python train.py --num_attention_heads=8 --intermediate_size=1728 --norm="rmsnorm" --norm_place="pre" --positions="rope" --qk_norm=false --tie_word_embeddings=false --init_std_down=0.0 --schedule="cos" --max_seq_len=2048
Each number is 128 + 24 x the weight over its row's rms, rounded and kept within 0 to 255. Layers, rows and columns count from 0. Numbers have three digits each. The size before them is the row's rms in percent of the matrix's.

# layer 3 MLP gate, 1728x512, rms 0.0523, rows 39-110, columns 64-127
097:115122081107106116120136146146147130116121148133080136142121134103096112122134097082150129092130160131181188104088156128138175157085158126129117149104108117099102101147141160106134117128125119
094:131164152135122129124130142111116139115142149130108145127109109107120145163125091110152138108198108143124093116131135100110183141140124121129136136141098122156158131129113168143154101090112151
100:141144148111107136139114128147143154153113151113106109069138167094129134129129183099156115129160123164141163155129139159119120138119127095118154108148135158141154110109072101162108060145159114
103:095143119116120159115135158095127129148141114137141136079151110121115117121134107144138109097147122170159108146162098086161122100116105102110147103115126176169146121117116166129108150114099150
105:142144136107084145127143151115178113111087112097161145090168170135146142132125142095097132139096218122144132106104107146125124101142095119153157150123123123092123131100140169114150134168144097
099:106146115133136136137117078131101080125123134144136160131155111124147114111098162118122114095146154172140125118144147122155158138127123123145136122139174147128135079156090142172142115152161135
096:140079144159112152179149120150146135088132096123137163139129092113132113091076160169147095100134148161176169135108141171174148106133153075110101100137115084098115085119155090143108122136122142
099:077118143121091109193141132100122162114141115107049177110136139142151116144111119160161127135119112130108151109137156101114153115086114113117107113125135123136129123107138126164149107151102150
102:112109152126116107133160110108152116120098116139155127091157142148106124108120124131156116121144131162093098100138185135142171123096123100093119124135121099119165090106154123089118131149110088
101:124143134115101143116115098126117158127168110140102153130167154111110126111125115144098120162150127161116076137182140137142159127130091109156208118150174143153112115175128133139167100179131096
099:090109149146123160129117105127156092113174099110123122125124146089101146117138140140115144126115176186123125100162141151152099109122142134111105090166158155165120082110163113115104120155177104
100:113090149177115122122132112071187128104174137129149108155118095118156130171118115145122116155116132138091154144099156144085126122113117131170064137133131157110120148097086125099120130170140121
092:152132116126121099128139141131115110121089138166128118161122115145090098097174097154155140151154166132136120155090133136144129149053116108100097105138123153069098137149147134131136131117134141
098:160147128096129139112138133131169153113150119122098128120122136113112118141129126136137142117131113174101121142128135143124138104137156154151119104150110120142113108122141118083129108131127106
093:118153065120102156131149115105131149110165136112151200143185099101118120180144115122165159160179128114123129137164137140126157105114154073179121112149143146104115107093181137126128075141122085
103:074135165112117122162134106134137136092103109133134095134174133142122114162118123124143125114140115129142170171104118110118151095094101077137117118127134183100118104092133103161114103123124101
108:125122135142127122103106116150132136116091078142144148112157129129113116128113113162159116144102200175155154139154157124147141100078115113128142085142103165126130095105114129130123167150093111
103:154121147141159127166143138174113122132168098129123089100133109135093092156116122121128133127060132149188167168117137080140122102114174102158156140146138119114144113118129166152146110126092126
102:160145163119084140132121145117159172098135133171157137099154158097141083156108153153094123154122115142091102063114120136108113103145112075154108117131130153138138119102141146142140123106157113
097:115116092128126138121118079118162142081188125122144124091153156137208129131103136138125100130116159140101147123117139150143149109151129133124119136129126125109137133124126126128107078164120137
096:134148103143114096141173080151157096124142154117132156059140136148119127096146107123161145127175132130175148149096109112181128125135145132142157104167107153115128121094113169108147152166084094
109:129133117116099165103149104164150094110137122130141084053135140154102152139107148176110134117154155124110107144115125146129115107120131111136172090153089177150160111097112175140144106191177136
104:165137124145097153115154100109171127156144110109127092135168147118113090132142118147130085122141139141146136145134171128139150093151096102124090077165089095097120121122130138129136122194132092
097:109095105149099125133154103125132133097120121138101109123109172168105135122101118158107117103169132150169135159111121159140133106142091123193125117140116152163123117111142115123145134134122147
101:140157138112120109125107147116113176099147088172108100145143135120119091097105115123146115115151122143084107158129155102094132121123132102142105120133104120114103101117114098159171133150135129
100:141118097142138125144100159111161125137147160169119174128138133125092110120154180121156142115119129119155159129103131102121110118078127115127077166183149125125111104117157133132130111157098138
100:138135100102119152103118085123117153175123123102111147094191172147104133158124151168107119136143125161106152110104146156124131138127114131121149149174145125160117110138094111091126099179127113
100:176114147139104149147125084121120187117195132151109137133122120088125157161105112142091138171161117142098100145087147129096105115128075086152155088157147173150124127118177134145095103129094126
104:145097097135126099120187129115113175075149182131096116134147154116125111119133137146151129134162133113118124194103117168163154154117139135160100112140098145148123113093106117140128115135025136
113:128115111103096108138129137204146144122158133152143126138139138135161154147121179106113110108168110170106127113111122111092122124114113142146137144168138118103148073091118106093136123150140152
095:116127104098113108123110113133107123170128121119117109077165133136093115103101119096132151122133138148184112121159142090164112125087133115142117122143130131140110119125110136152124128072114119
104:107104137114108114146130120147120116137197103118122122151143109145083110101111148154137114102115166135155135118125146122152153111134143089174152132107149141092112148109147150121163142119155110
089:160126114109124127143121140132146057132128113130131126130115109122132113118108147144137120133170139160090152179163134108106144109114107144149115097170125112120146083136137111169148089141122119
103:109122133121067151105084119125157158088154109141112135126156085100119130144107110095120123118136120134132088126136112123104166092126146095134108106109185133125134097116127106140160090169162094
102:080075159169089124141132089118158097108102104166126103124136125141113114131121091143086168159119172130160113146086137109143147106149125078139120128128148104130136075132105171115133143169098097
094:099105145130118141076141144167132142172135103094101144133146124103104112100127088109128136119153090131130109140126137095089142140099132130152173133111134117109123110114132117154127163152118131
103:124114123097098118109173112125212114113098071135120151101161122109117086093092130133127123148100134142123084114094125163138144103103130120137169116116109141082116116070127127100184156161127150
092:063085149149117113158101110078138121129106075158122146157129119097099104097123131106130157100154160147131161130150110136136135159127136105115135117111130093148107086148154142127116150155188134
103:149088076141119145108114118105181105114120110123112126112153122063138140105148127158103145127119104202145158105134117122084177125128094121106107119117127158129103137121157119097087152118130116
103:149125144153128122134150121148143122115146166164116126130172170099092131160090132120153154107114124137150153097098129103084132118088088148130086107115108112140128114124117104160133128103113112
097:106109111130121151136125138125159112065163133123132139059110130124137141137116151123121085128182136163088129105113141146120116154139121103183128127153130142112166080114096132148140135143115091
092:136107136163135152137095113153121145111117111144134160110115167114099134168162136163053109127112140115210095137166142146136135095131133099130168110096095118118113116127156124127139110149139110
098:165136148137124125128147151157133141127122103113170123138143141128202163150097147093160118125130111141116091126122150112131137094140146154149131087102120154109117116082115124123144130154108133
100:142130089140113177139168119090116153187119093121124112101136107077146110142164128103150132125136121145151124159139169111121181159122136089133090090105137154102139073129100159141138156178098119
099:137071147098135143110122111148133181094131088105183140106136133128148116118112127160128095161162158113123125094119144129119173159155125117141160133166100121144140121075130105142126130150141106
099:102105118087066120116119126109166117078136130105104205141169127145121106109143131130099147140134151127128112117163127171124145136096116086195174117179096165097132119157133127114113130132152091
102:100129108130096110175136098114119156124153144130133132152164161134126140167135087108150167109079139153089142151103161096124138106154125106118152111209129142114115133121128146157156136129109136
096:097146155127133069118163085171127075131076132122134149137178178155169114085126092147148114083130169098180135140132158098162115104097105168136145133122117150089130105088125153133170116127119133
104:149136143153130139125138083167108168141157107144142178121179134130116106126108119107093127135149066144108136101126145128119142095105142116154100131120089183109120107096129131106152135088091117
101:107124122143113099146136124084108124124178106134115174130124114119137073129152089102122169110128155158140130117132146100123176120149126128124146156093143131096094141115139132118130105137136093
101:131099137147079121118170117163124124121132094166125116111135191141148158117133141172121156110118117152146180149104153180162098144121133102147135125101117111130166137122115136067140165124088160
099:120130130145115100118135155128172172114115154112121150161127134133125107122099122122118120156103160130131124140139125122075107105130129121180141182153119072092129095125148121079116165121132125
098:122091131111147092085142124142140090088099118099127135131151136097151102104074106144116152138182160132124119132107140129136140099104155129139141117143111137076139096132088173098120125137138100
100:131137158101084143156192123141131109157129132091128170136150093125096127155115122126129123134141078148132114138125130134137107118117105170152126144141107098123162103156129142110128084137115175
106:140120134133106167156142145113151141123140074070099168061130139169156127109140129167111096091150128158138141156137144145159157111068151084136119138161081186157137119087114107105117135137125088
100:136135123115138127147141105176143157144110110131128134157120085106136146098093113169163157147153126125153119137124146106151178121123102146170122132174109111092149123098149154134128146126166142
091:138114153115133123174117111146098135129137130116134146164121140133133078119139129112141154141100090132115124159123134106109153157109141137136131126127141149130121139133112120176153103131157119
125:119138093083118136127124128129133153113184125124096121127129147127126099100090148122141112137117117188103104182101134121124139134145139113109127118078123119140127139140146126135101087134140157
097:105110131139113113089140148104132138160104117166160099133126131086158145138168114139117122138141164130114161119136134161111128137152140144161139119152101139137184071129138123108077102130109118
104:159125159128092141129130141122138088175130088069138180137155077117177113162104122139136154062126133151081141154143141131186125124150140157125116109166109119063146135113126120128152128131107123
099:121093109140104126115133146144136165095135151157135121156141090119125109160142159161148115110148150189123108096167109116125140117118111088134127093133133120146097089133130150158133093109155120
099:175143160128111152113127146102143115111139168155135165145152081118106108123172159136140132172121171142123133113109117124114174100118136093150115138152114144123114079045093169144157146153107085
103:123091150143100125160117091157134094138129113169143135110167114136096121152110102082136131083148108175219115115156156123163157168115129134108111160157140145138086139131147155140081137119141127
102:123091091137105102139115080109137143136127117108124133124123140105126107124134144136054103177108163160154109104144158127131157129151153132173134142109113133108114119066144120086119105160138135
092:155127183112081150115139112147158093155123094085071154075132142171128155161119070126149159089182160153127106141129162079142158108064144136122169072132136137088140117142180126142128109109109122
098:099112125120108138134135092179117122126087114155132120134109121162120115121119127152095115077147180169145116104124142126140125113106104100105103102134113105076169128125146110135115154114168129
094:156089128128126174122098112089140182159123130097123115089152078140166095115160109083115154102146147123153112127119113175134138145135145091123157113141119131124127110098130173150173162091140129
100:169126071117098156099155144098159153144165096091158126080145089110176139145114149113103118151176160177121116136103177115156159123162150111174165082159160163131129151125135124139117097171123136
104:132077139140108111124144085109152133107087148164124088115147149089130117167119159160122112128101136109156133149150109118125155153118156120126121140163090181137110136096122111148180120113118116
105:101104140109096129108107100144159154120129090157114147113180148153135104176134108116116130098121119144153122161112122163162164117125142133157144136139102107099107120107129160138105120153164137
101:145121143077120072116160151121134121140100123148139156117172119121129107103143144138146124129145098135104125148120163120124137096150115129131100102174125112116117143114133156170136134107163144
099:109130116082108106194128134107111136130137156201132120124153146113125114127129114117130137094114127183121137128109097106154193099116168124141125110209132117062156092130130146144116105136138151
# layer 3 MLP up, 1728x512, rms 0.053, rows 39-109, columns 64-127
096:125104130148125099114098124123175107149110116120137106143136140114082132146140114069121102121137125122101143091127068175098149110165163104139146121082089092118153122159155095083125141131113153
094:133139097138128104122137085121134075119143156118110098125141154126098144117153125112166135089086139159138124133135129111113125156137112122113098089111109135131126135159093095144122148127145159
100:146163133159131129110137114115116143140129199096102131124137163118143112154129163134107189133114137139142154143169141146114134132150157100115102126180145142136145121090137188117099064124125099
096:126093134136155150124149137103127122146112091115118171116146096114109105140123101076122142138115112073131134125115165164143123139108150107150139111084135172172119141144129136162108118132156112
107:153135135142094132095163143148159113156131097057110196146116139111115152114146137166148078123146093142127094090138165120101101148124118125151117133108130112126138117111081119119149105182113154
102:173110105097127142122170168097117160114097128158186099130119125163147143153122127146152121102144133130159106161141154112166137101094135108129130077107144131088137131133139144129136137099097146
107:097187145121142137102093112181132090133151057093102108093161143145131143132123120136134131123144135129129124127136127113146088125124067164108170180118106155137137092144080109078158113107099105
101:140152129167105118149123122160145133099156101136076111146096130112102164146128163103162125130159129145092127143189145131142125121107163074133101141103083123159131140099107098088081135151090103
105:172103148142140104094128120129147159143120104098097106113103133163125149118159118127141100108074091159119135141118173116110165133085134138101191092113125122152116128174166107097109140120122107
103:111117092121117118169141151128137121150100130126118145103152102178138113134117126081090137116089119124112130146114113102114127137122176151122102133150121135118128122117137172163116146078151157
101:161100148104109129139123129176154123126103128130110150136137071151095142113133100119114134113129108128167072161114124136083134113127135178132118162130090087121127146136113132116107112084130131
100:146147126081120160176128167123165152165134169162139134166122159118141117149136116160135162132125153130133175127136148157136166129172119119181089155108091129119131130137115110129139129091125116
089:152121164138096129106162123142137140163118128138100153101119065176121101158121155120153124137124095119112138166163162108146088149158089150162125138097161133197120091133127141092114103133171139
101:137121131099109134110058123124116164140119146133082147125116108122141146146112136142170146145083158132107115166151117138187119138110140084101105121097127071089141109115111098120134066127138116
091:119137111128154123097126125124141162144117168140150158151154123140169087124115134135105108139124116056161108099148139117146117134141137100052138134097138112112115152130086110076129110100137071
106:084128109133140121135139138143131047119069144103135128131127132130085094120133130113141144095130107136123096120136144136147102134103127119097127130118126144092121108156154132148164123076118145
116:123113189138106140128148110150101132152118133138119156095151133086107132123174119117134127090136159146134100097116169144120100143112113090113104112107093168134127120122178092089123172138111125
101:161124118144114115152152103115115138129161135144114134119123100125166144131108110104134142127129120143137140144161118140121137064130162131135132121114108169151169134146124141137115100107127122
104:130099122208104123114120132148121129129153146147150120106122139122092114137106131141129137160158124162154120061100138148114159120139141168141111146133108143172158126125142134138124142135117153
097:096102151122136140126152154143114056093104093137150124128149142202113134124142080119121112150088166127158092129140196169151141138113148117102143117140135156109115097088103125124131150127142082
096:085129104146123137131112116103112097134102118116097090145159133081149134118146156139132093147146106090164139099117117135140147134121155097133113156087142121140092123109138120163148121197124112
116:109122135171118122102128139174123121073131156149092128112104099075122169108152140127115128145154137133097147154108136131111120122185140107146078147146156130129154104167150114106155119136139169
105:138135172141124161131139120134159149147140150119133102130135086161151134113151113154142073120163102132097138133133142131107120111170097124128109139140109098085181157137128187104134135165133175
105:146139178114135124126138146139122139140157090181134108112138130120166110124131077138129103123129159141084156132112129116135144106133106102099114139140120142120130151107080103088088081134119110
093:144162090086143116107142163096105077107116088140149110122098151101175139090098146177066096153134132122125126120134079126101097126154125136110165121092157190138101116118134110173115109132152099
095:130144132107133138108081160152118141154069122123115140080139163145122108124150109153146165101134119104156112135139112132089147146145164135129114150128094111128111118154125146096120135116099081
100:135125135113147146107101133122130141148112193112134075086156113113126138131115153124134102134140145111132125111214114083108137111156145112156132133124109178114135175157134112189168088144108118
096:127127105131125149107090142147166061133138132052116113125100135107080148119090170149153094123181116116142145135149140134132137122113133170117102162172152137151136109120118090115104152149142119
098:141138145124133130071156176115135113139160090151127094081119107098160113109132105136143159135142086126162154098136149132143116135115085162129135113146115148146082163161134088139128138123133083
120:117103117173125113165073126156108129100113188149169129100181148122101137173140141143143111162141152130124114126166121125080117157114136120147121104096107105101064125141148163118136125088089126
100:104148124133139155120123127185122104080157112126139115129132125145131120145095133139104142070153134141093180120124125155115151099147105154127158123113156130153170108129068114127129139144109137
099:140115104137110116111137109112140127111121091112128121119114112098155153143091110112101127127122140143137122115139144114119171136173116097114135105083107146142079076148128107138144118151067105
091:144103144151124133063098117108142158096139122126135137166133109126166121172112136131162118092126128139135103120134142128105125141142141086157146146113116158149159111124116065119118141190111140
105:071113130142098131120119113062106131115105134151159136132130109167137139163148104059093113170122116160112141137123067129125158112110168104147140124111155168133137096123147125123134097161152148
101:170140164119138132134111133156087173129151164168132099080109119122096098146131113106086086097120115154049126139119125093115121138127112149124137090183113140100120106125110154130143145123088140
096:141113144136123169155073108108155126110152185148127065124116142122149095146119088110162161170087163115119141094152144127193116151132118124146104103122128134119072084144108164139136132090129113
110:095156153108125117123195137089145159139073140108123177146139149174101119140124163097154148148146129124136123107143081159103111121116134127108130134117116141122120163124127123158127152127083160
095:114120125123117120146114125167118107107122136173116141167131167158181116104125083108160102125143117136153105095091150078146137134149171131122161108136111165102114148154139122153140121156182120
097:185124142132119097128172122177138189143143086107100133142088098139117165092099084102166091150120129140131117102105135110108159122138101124119156121113122130142096130165120135130101139136102158
106:062117109108125161144120143125136110100115136137087161142123110124126126092121115131140118085178124146110134119111124148123154106139099170114131120098158120111124109160148151137119127116126097
095:137128086124116133143153173112093120116135102124104143097116113078112127119120163119117101143101143114121135113047126123160164130137152177107092162135093082102144142120125112153141147124119111
090:164051144129107149132135108179161129135155084107101083112119139119133117132100085148109122166108138126136137143127159151164152132111102104135139180113113126114135127122072121111106126133100110
093:080123149147148095156089130155129087154143108092104107144125106125128111126125124132147155126083086136071133132085113145094069124107144133083154115102169135121170128116167123088108099120188119
097:123078169156129161127143127145128102156132159120092119129144160110146130106134127163115110123139124165086180136129179184135123121169089115119148126133114124106158147133145096132107126137164129
094:141107122123143109125153151178117115107133122108168105112115102168122095109124092092158138116132119150100118158110163146116121105153136161171139127106098079132122122146153116109101104151130140
114:138165131120139138167142162145139141125176126092128094098142111103132121127120147095153140157122150123123144128088129104108113142133101173097141144101124115129129141102145097120126142124143158
105:102121152168092131164165119143129134138148123158132131165125147163102142111145118133129114134077153136188098108137173100130154155099131134138085130128125120085154150129128109109144137158100110
098:131153106120139165101140158130132139100128164153183146136165132106130149106140106124103135136122071137125083146132133121101107124145146165123167121135120138112109144091136124119123065121162106
106:131157129115122074134126117108105123120151119115161147104095136135136175107149090167108069134146102105118098096185132143096101127138121173162127119131113151110148135088100137149121170143081140
110:157129157148121103096131130130149154135107090119116094126109132118160112141108108119149157131130112115100102149140115147135107084107092128121105095157096099121148145120102130128126105127150106
106:100132099146138157090099099147148151135123082133081160104136118119076173160138090135093130109091142120134135108147116108104165092119111101119122152075117143134152159149104158129146123144142150
099:109134156111152100132144098138146125098115122132124148141123125091164101116100132155188138117133090119154129105076127172117093137122153148148094144124100117083145100135119134176138174147140101
099:122154170102092126142158131113153107175129151093135094106130121135198135109120131132125151120139139117139167137157096153123119116117112095169159091105152116134181114128139142140106137115125141
104:166099118124117132123136097144134098145123098105104121107115162130110156114128142177117132118110096123134124104128097159135127143165097097114139136093117177160123107117120107142133128118122102
103:127096095107138180106133117106117104135159101147151097105154108113096090130131224106083143131132095115112186128125130108101137142153113121114108080176115079100139124110149132168116129135187131
094:097148096124148070129103126159131077117138160146128109156140114116155107132113127127095144119159122099103158140114126160050118156146130150143114103132124141046088139131122144128131079048146135
086:142110082112113125170111139103089141101153113165118119079141102145121132144142150145161140128103075155139158120158091120156130106111137149120109126134143118157121132094153082102120092154137138
112:138106097166113123159095113162129132091180100098114144122128108118129157129094116140116107132131155178110153123152155087143106103098104148103152108120147113159114088118086138111114116150107141
093:110129145152173100080107108110106067106114138164121144152125123098129164156133109156109132147127090151124132120172156135111108149113123160117124120181117092121125131101120140129110062123141101
103:141133119126134105098153146139127142150147142143136122113137167140149170079115134152116143117130115156178134117128144129113179129170149138124109146135149127154148127138118093135144131152119135
102:093124162133131160165094122096151126125120119136144100070166118123159156160109185109129087160159105108150109137098141148122113094112123126135143130128114143138138111101104155146111138169121112
100:102111151105116131208150097147132146187091147127135153116121130137106117145144138136143155094098132118180138122122116124154087172138133121122176149106138147143142172147198099088125116102110131
105:130121127086133122131150081133117090143157120082104142137118149139132148090158106167101141155118107134132161135168175146150147143140095155115114158083145132139119089120108112110092140151114132
103:124125114161121098130087148130170078112140114137132088099128141147081138120114128194110131117081123150127166095127126106108122112128081168131116146133135126126133155131092099110134131188128131
093:139110118102093111111107068133160162090157087120150128134123146086120118116120115114105087163112096147095166115126160137149133160167130112145140134144136135162097108092123109146160104151126138
100:085157125151121130140147128133116124159074104144138157147110171119122133159119157102134173147134174107142142111160130136154112135075095135130116109136135132126066122141134140153093122169146084
088:107152127161103106175126125123145140142166148177118111119131130119131113155096121135172144084156119124122129122132142120136134104136106146142104149127144116176075128139130106131162127156139102
098:140080123126111120090115137152155118109150156148146126132160117132107130107166115092130143109079137169086145137143148123148144152152140128118141096078125123148160138164156099123128114154086163
104:097146141190118154158111115154097122131128115123095110104120095087155106119147119117144082116152107121129118155149120095098130146146119100120108114150133107104115126111108203098122144153120116
109:131137153140108101181139126108138141111100090093141108137136096129088111147110126151112167163142131095149109148153169112145125043100173153138076134146133153115100120120124140108130119135122086
095:169132171119128087099124127154112119119160121133113163162166138116131119124129133146141087110132110107108151148105138135104129095093134101147092148144112072117135154098106157136104122151142109
# layer 3 MLP down (transposed), 1728x512, rms 0.0393, rows 39-109, columns 64-127
099:117142166136135152097130108141116131094097076143127127122100151120096116098112126127135121098150120124121111173172167145184088161115157141154144117143154119101187104155132080129087131125152129
096:182145127116126126132159104160138131164161121169159148137148147103137127159142121118136133132146132159126169125139121137160174160180159134181081128133140129129122176142121161140162129070107140
099:091101117143150118122131147156137113152121099146127147090156117127075138142105159113123142144130141046181087118164111200176133139124185105116145113143114159116131132138120125139132183106160095
095:110146120132093087116160132133110131109165136126166096156168105167161146117164138113180114104118117154088138170128164113113136122137102138116155142139091122117112105096145152119133122129099196
106:116120132079131148145130162098109144116174145109153094102108098122106142130140145160164128074140108083121127157121115112137125148133113106125146151120148129130119175137123123153136118159094137
105:098100128125148145146144078140108102086149121169146173142075144112132154135116119139106120169111132113141130158104165148146136128150103089140163116156135149130157107089131135134110076160141141
096:148100143100056149143123169164141117120158144111112151083151147131130118132148117113117118112130105181140092154151149100159107112121116128116140143160120125109118125096136128157103122140123140
101:168124143123093157118154125107097135159130106058112116123121124101092124175153154089143097132123069188115145123140087119152151107129144155129130091105134116122177138117143176100100102153097136
104:153126144132218140123156144122135123137158116154116157124122123086107187158126108133119126109139146127151128135071107150146105119117105114137113140139118128099100157126129093110094103098136146
105:152121132130095079083105150128116099119136155163093134142179113150107079140118149085137143134127076133078146147140167128146149145127155103109127125124145137124111118137100123119124121114122139
105:113139162094052141172148160121137103148123124121159135101105101140153147105130129138156122157123101184122130132111129109113138134130137091142093155129101136130107096131141087118125091088132096
100:171124131086120134130135175149170158158142076148151125139126127177144115140100142124110131134132123132119083147131128154093149144148122106115135128108107102108102147174154162125174099156082166
088:094133133119125138098103151114126142113124137107099114108137134133143141149120135131079107109142146109106135101102085119129109102073106193144134149135119101119134145103110146163101134144162110
102:142147114134182110160158129114132107114144116101158127130129129164142076141155134096134124115132108157110106141128142139135068132152117111183145090119178130153166098117126139107098124156103141
091:108149116101116134168150158163122143159125126122160153134116124158159112100114160132137147148139133151134124120130099144107134146115110079135145149117139122145147113125104138168128147126116147
107:098176106133150123159147142122133122116100116124145089189133106091160118138144184115173091073131136105097125110152101119106159118111092130126147107152147110109092106127136126148140115105120126
115:115119122129214135089128147145143111103187080128154145140144158114116145159120103135138092131128136173095081108167150141114076119137098109154129123132152141148135151126134112113100106118133144
102:125162099142116117147094144108136104125134157135129141135131131077153170121177126119120126113117106083115130156114139140149108125152116117141139127121146135131101135132149160122159128160090149
105:157118111097104133102098137101103098123145099132097118143112138102133138106140117136147127162087154161110092177111154122099191116133108086125099101119178114120147131149154148133138129123112130
101:138142127093167134121167121145124148107153110130130108128119150123114130148134135114109128173096114131123127132151130139145150169107159153133152143150122108096117162123072146110084138091117115
093:171106124120124129166181165124125089091111128117157081132107105090120149133150122103153121134113099133163128150133116119172138145128120123102110118087138102161111118115194137141119104162132152
115:133132166123124118101181121089153120127126084151123113092123144120172129154122139156116144173086110154120169114112113164133099146090144129122149098152154168147095137109095104137144095121136098
101:161124138149114121129111115135106122121116106178136153140045159093152129133123142135098123161117164116126116128132124131117116117145139134165114146109123101106128125139147117137150174111124134
102:056137109130081101131149120094153124145124123124134114111132123126110139144112140175161174102148109119091119124122132112156125127140116156157087139149129153142133133113147135097147127186137168
098:091084134120143119128121100157128145118118142130174148109117104146118127131147144147081125137150157080126112114146155150174125094116093116146140152124122132153142113164123106113092130107125127
097:126069108130157116114146116116148136146098142121111108142134120091141165141082133113127143151125146110139122132135123111145143085108098127155127114127128089107074128122156063099162131123175135
101:113113153157210124138149128143153148078086099157129129150103086119093142095110138129159149144122143102153101137160111159114122134130135114125116117103094128131119049100161129116149165124142141
097:144125162162120136145116144161173164114134119114103109122133120133146154150145092124129168148124136145134089108150086119124110128136162109098159129182142156130118159138126147176157112126122141
105:173151104106025145133146100117156135134150143097120120154113168109156157133150099102142113130137106182090140130128139165109130113123159111149133132195121104151124123109143140162121091097119108
116:142089114161038188123133125125142105121140114151122144085144138133131115133157108152122113152172171103118146168137123130102097137115136104121076140138166137185167154128148114110116134147131121
099:135133157125144112143117122146099084154118145135097117123127115152113160129109142109110134134141165143174138160159135132138109093133140146131105136154089145147100141159137149133102102099105168
101:088102159129155079093141094152128174114081147092102167127121144099106072120111151166108155111120118155125122097101148132144122170125152122155123132156130101109095148111160132116141126133175136
095:144130150132168098145075132130145179137118137134094095144115138131158123134130189118117152130154118147152181134138161114132096105097130160134095083169135106137143127136141115124115112100114090
104:150126122094123122155128138112113121148121099128124123120141128121137167125149170125075100172107113117112158096120133139168089137097157123103142178118135150110119134183170109111148148143128138
104:179112165165111099129135123151151181093117106110107108115128147128109102105135118110110123099132151122107111133113121104112116131132129110095131065154161145099119125146108132116132129062140138
096:103113147118110177130103150138114142149142164121118121157137142117152097116128143118110075149137122157119137151128138160152134135114097160107137116139121097151143131110116122117148124135137130
109:114116166160135125139136152124076140111117110107115092114136135099116112102159123137125134115161137142147131127103158134124108117139153081137139135147109152123141156112113107134146154127101132
095:155122125093124133127115129068157187121148101098121091117148161091072112141098173126069175118138119103081137131109100152168101124161134123115124144116141113123141090136122137157129141109089148
101:161121142160178110160138167085094095129127111087143155128116118095130145132097112136092115106151124084144139122148133144132125155096103150100136119120138100127122104103106161102115162131111161
110:100154128145096163153129156157144134130124126107133139110137110114104107096128147115120126139172127167126092149132140145124156121078115151121075089131131179131124124116112110137136146139105105
098:154139121133149155080144087136079138157155086155126139115141134129143114139108124159100142121134135146085096133109122136095179152134154080116135138142156109123140121125145127110130153121100134
090:087154120096201093116153130097123132153116168147109183119125148135108116166152165124147149097148114140136114169162153113144121134136158105094120114161139124159126185091167155163140087122154094
096:101125109156050144128082093111124134141125177124130145160160113188107153115148117117143104176156119173139160142132129161104160082124146122170095097107081118111074142182128125146138104108104188
099:135111129073170117123129131080148145096129105164140134138135102166170130117095147138127137112140133116136123165118140135093152126145142133133156141133122132116100105110135126147124101093108108
094:110171126136149121098119103118118145094121133158119133134131108097142142128114135160124180102147097118113137135133078104129157138100116131088092108136139180125082129160095157129111137164150156
105:131125125125000148115101135103186132107104129148095121154154122162158100130150135116115130136146095216114135143155138147117157122102083070113132130107119185106168117148133140103136090113157136
104:141150128100106163140127138147146123116102103124119122147098071128107115093112152128095137140144150132138122116137137142113148106143141124117144120117134108082081125146112121161084129143096110
097:134127090136088116110110168109090153120127166056110087118129119135138120170163126137139085077168126121111123116121175141155113127105108168102134132099164142095137091159122143098085148126102147
102:154135104120133115118126114179131132114128142154095106123128165125145145121179063126156091138129115198128136173106127102136106139157151131130133154163110108155131126123126138138163164166118155
111:128146102158089141110143123158115135119105153095141136162134124132157134104113136138168139140097088143121143150114153104122097145122104147094104073127129131125151166124094142120134155115135150
105:139085087165113151103143111133114161143154096134116107112160196142146116141152132150089104121104159122123118107082151131110150142123190125116114132094117138160096166080131178129118081163094145
102:164154106148103148119124118125126182110150154160111115141127102135091130142143161117161144140120138125140138116118120174123150096138099113158132100130172130128128076129117145183137125152143168
104:139129087144117156166143097120112082151158095113118127086164151111155124157112160100124204118108091118128120178127120140138113118118133130109123139173144168120133135105150101132161130126131124
103:115133183136166143080119069108102123106133123098098172150157129136146106127145110153148155114131127089111111132147120099133092174134113097125145141159156130144128155142113134092146134112140143
109:118114114168126170116151101134122134106128137114129100146137108127152128125102178099127146138112106104145134181129071129111157186137133129123134125098118149132103143135121123097134147095154126
099:128125159176129111106154076111096151150137118116149154115225139104108154121148087109130109124152127112146131177166138144123118129100152128141135106071137116129115137134097147115095150129126157
088:099142133125154110117134109151141079108106125111148136198097153144136143141096104096103146131164177096153110149128155114077091172152134106138126099123149111130110126156152146158122117084118136
119:115144164150124132118139123079163119104085119138146105124135135122123137106156112117113157099138141087152122120137109122122149135116140134144127147174123156081133148128149099124159140098132106
095:141122149111147109121126180116114128167159147132108102120117110113168125192102108106139119152112103124106159127116127098172110134107120165135147158112131122098116097124119183134154149130137158
108:147150130095156161125123110142116211105140161106102134122116123103149133112136143104118138147183102092122147137121135084131142145127147121140170113130154069128145149126109159089120143162128098
105:142124105124115157103137124185121089125113186149132124159113117080148134100111159150108135130115157145137189102085144130106141151166132145160118134157164126175120137108152147113142149124148152
100:166122156094118102136095116113137134148121157144147101153144111135112105161143146170149154118127183122122160116137111093117133127138139120105148125126128159155130125148104124111125122146132098
104:131114179105138128141098132162137107148110147095093146125172113105128147126116114136108129124121125119175121164135157166132131110102139128094134104107104114121137177156152118121117150161099114
102:157148134180095107116142157126119124138103160164083137108102145074133178103130140133132118110126167153091130096105102160128171145127089128101148161149175115101128138162111139153116142090126071
094:123118143157074100097122124137126156104110090080116153174115125131101112155148109133149124108092110171123085155137140121096135125160154142135095104124085126099151107107159116160113065122095130
098:168162116124168101146134135122150130094093111134127122088129137107125115121116097122127133185089122100145121122145124117133147115108108107148138110085110138144126138106112151152139132156103154
094:142125120127131141144130106106178112170103105183152124133160138162105115154132117093105109154110163088152052137130142132117095147194117108167132142175179148131086146110157118135139155100147126
099:133112094140164150155127114127124149099120145143178146142111136137149140147137171121127108135116120104177111144129146119106138142126139084121185143159118064105142149092140124096144162087139126
109:128117092145151140099104119172109135098118156117146169151163165098172124119125172104143109150095139129111127097096093122136113138112091134152099119127088092149111143117161129100124108136091137
105:158127137109166115121138081130162124144116105117116150055153142111126109137129130138153148146114133098136129113092154059151067105125159139107139152116132136167158101089143120140111138117154115
098:119184153117116139062146107127121067131160118141177104127117122117173172154158130118144150150139126135140135153142130114156131161089130139122168108137132134180129133116099136091096140113143168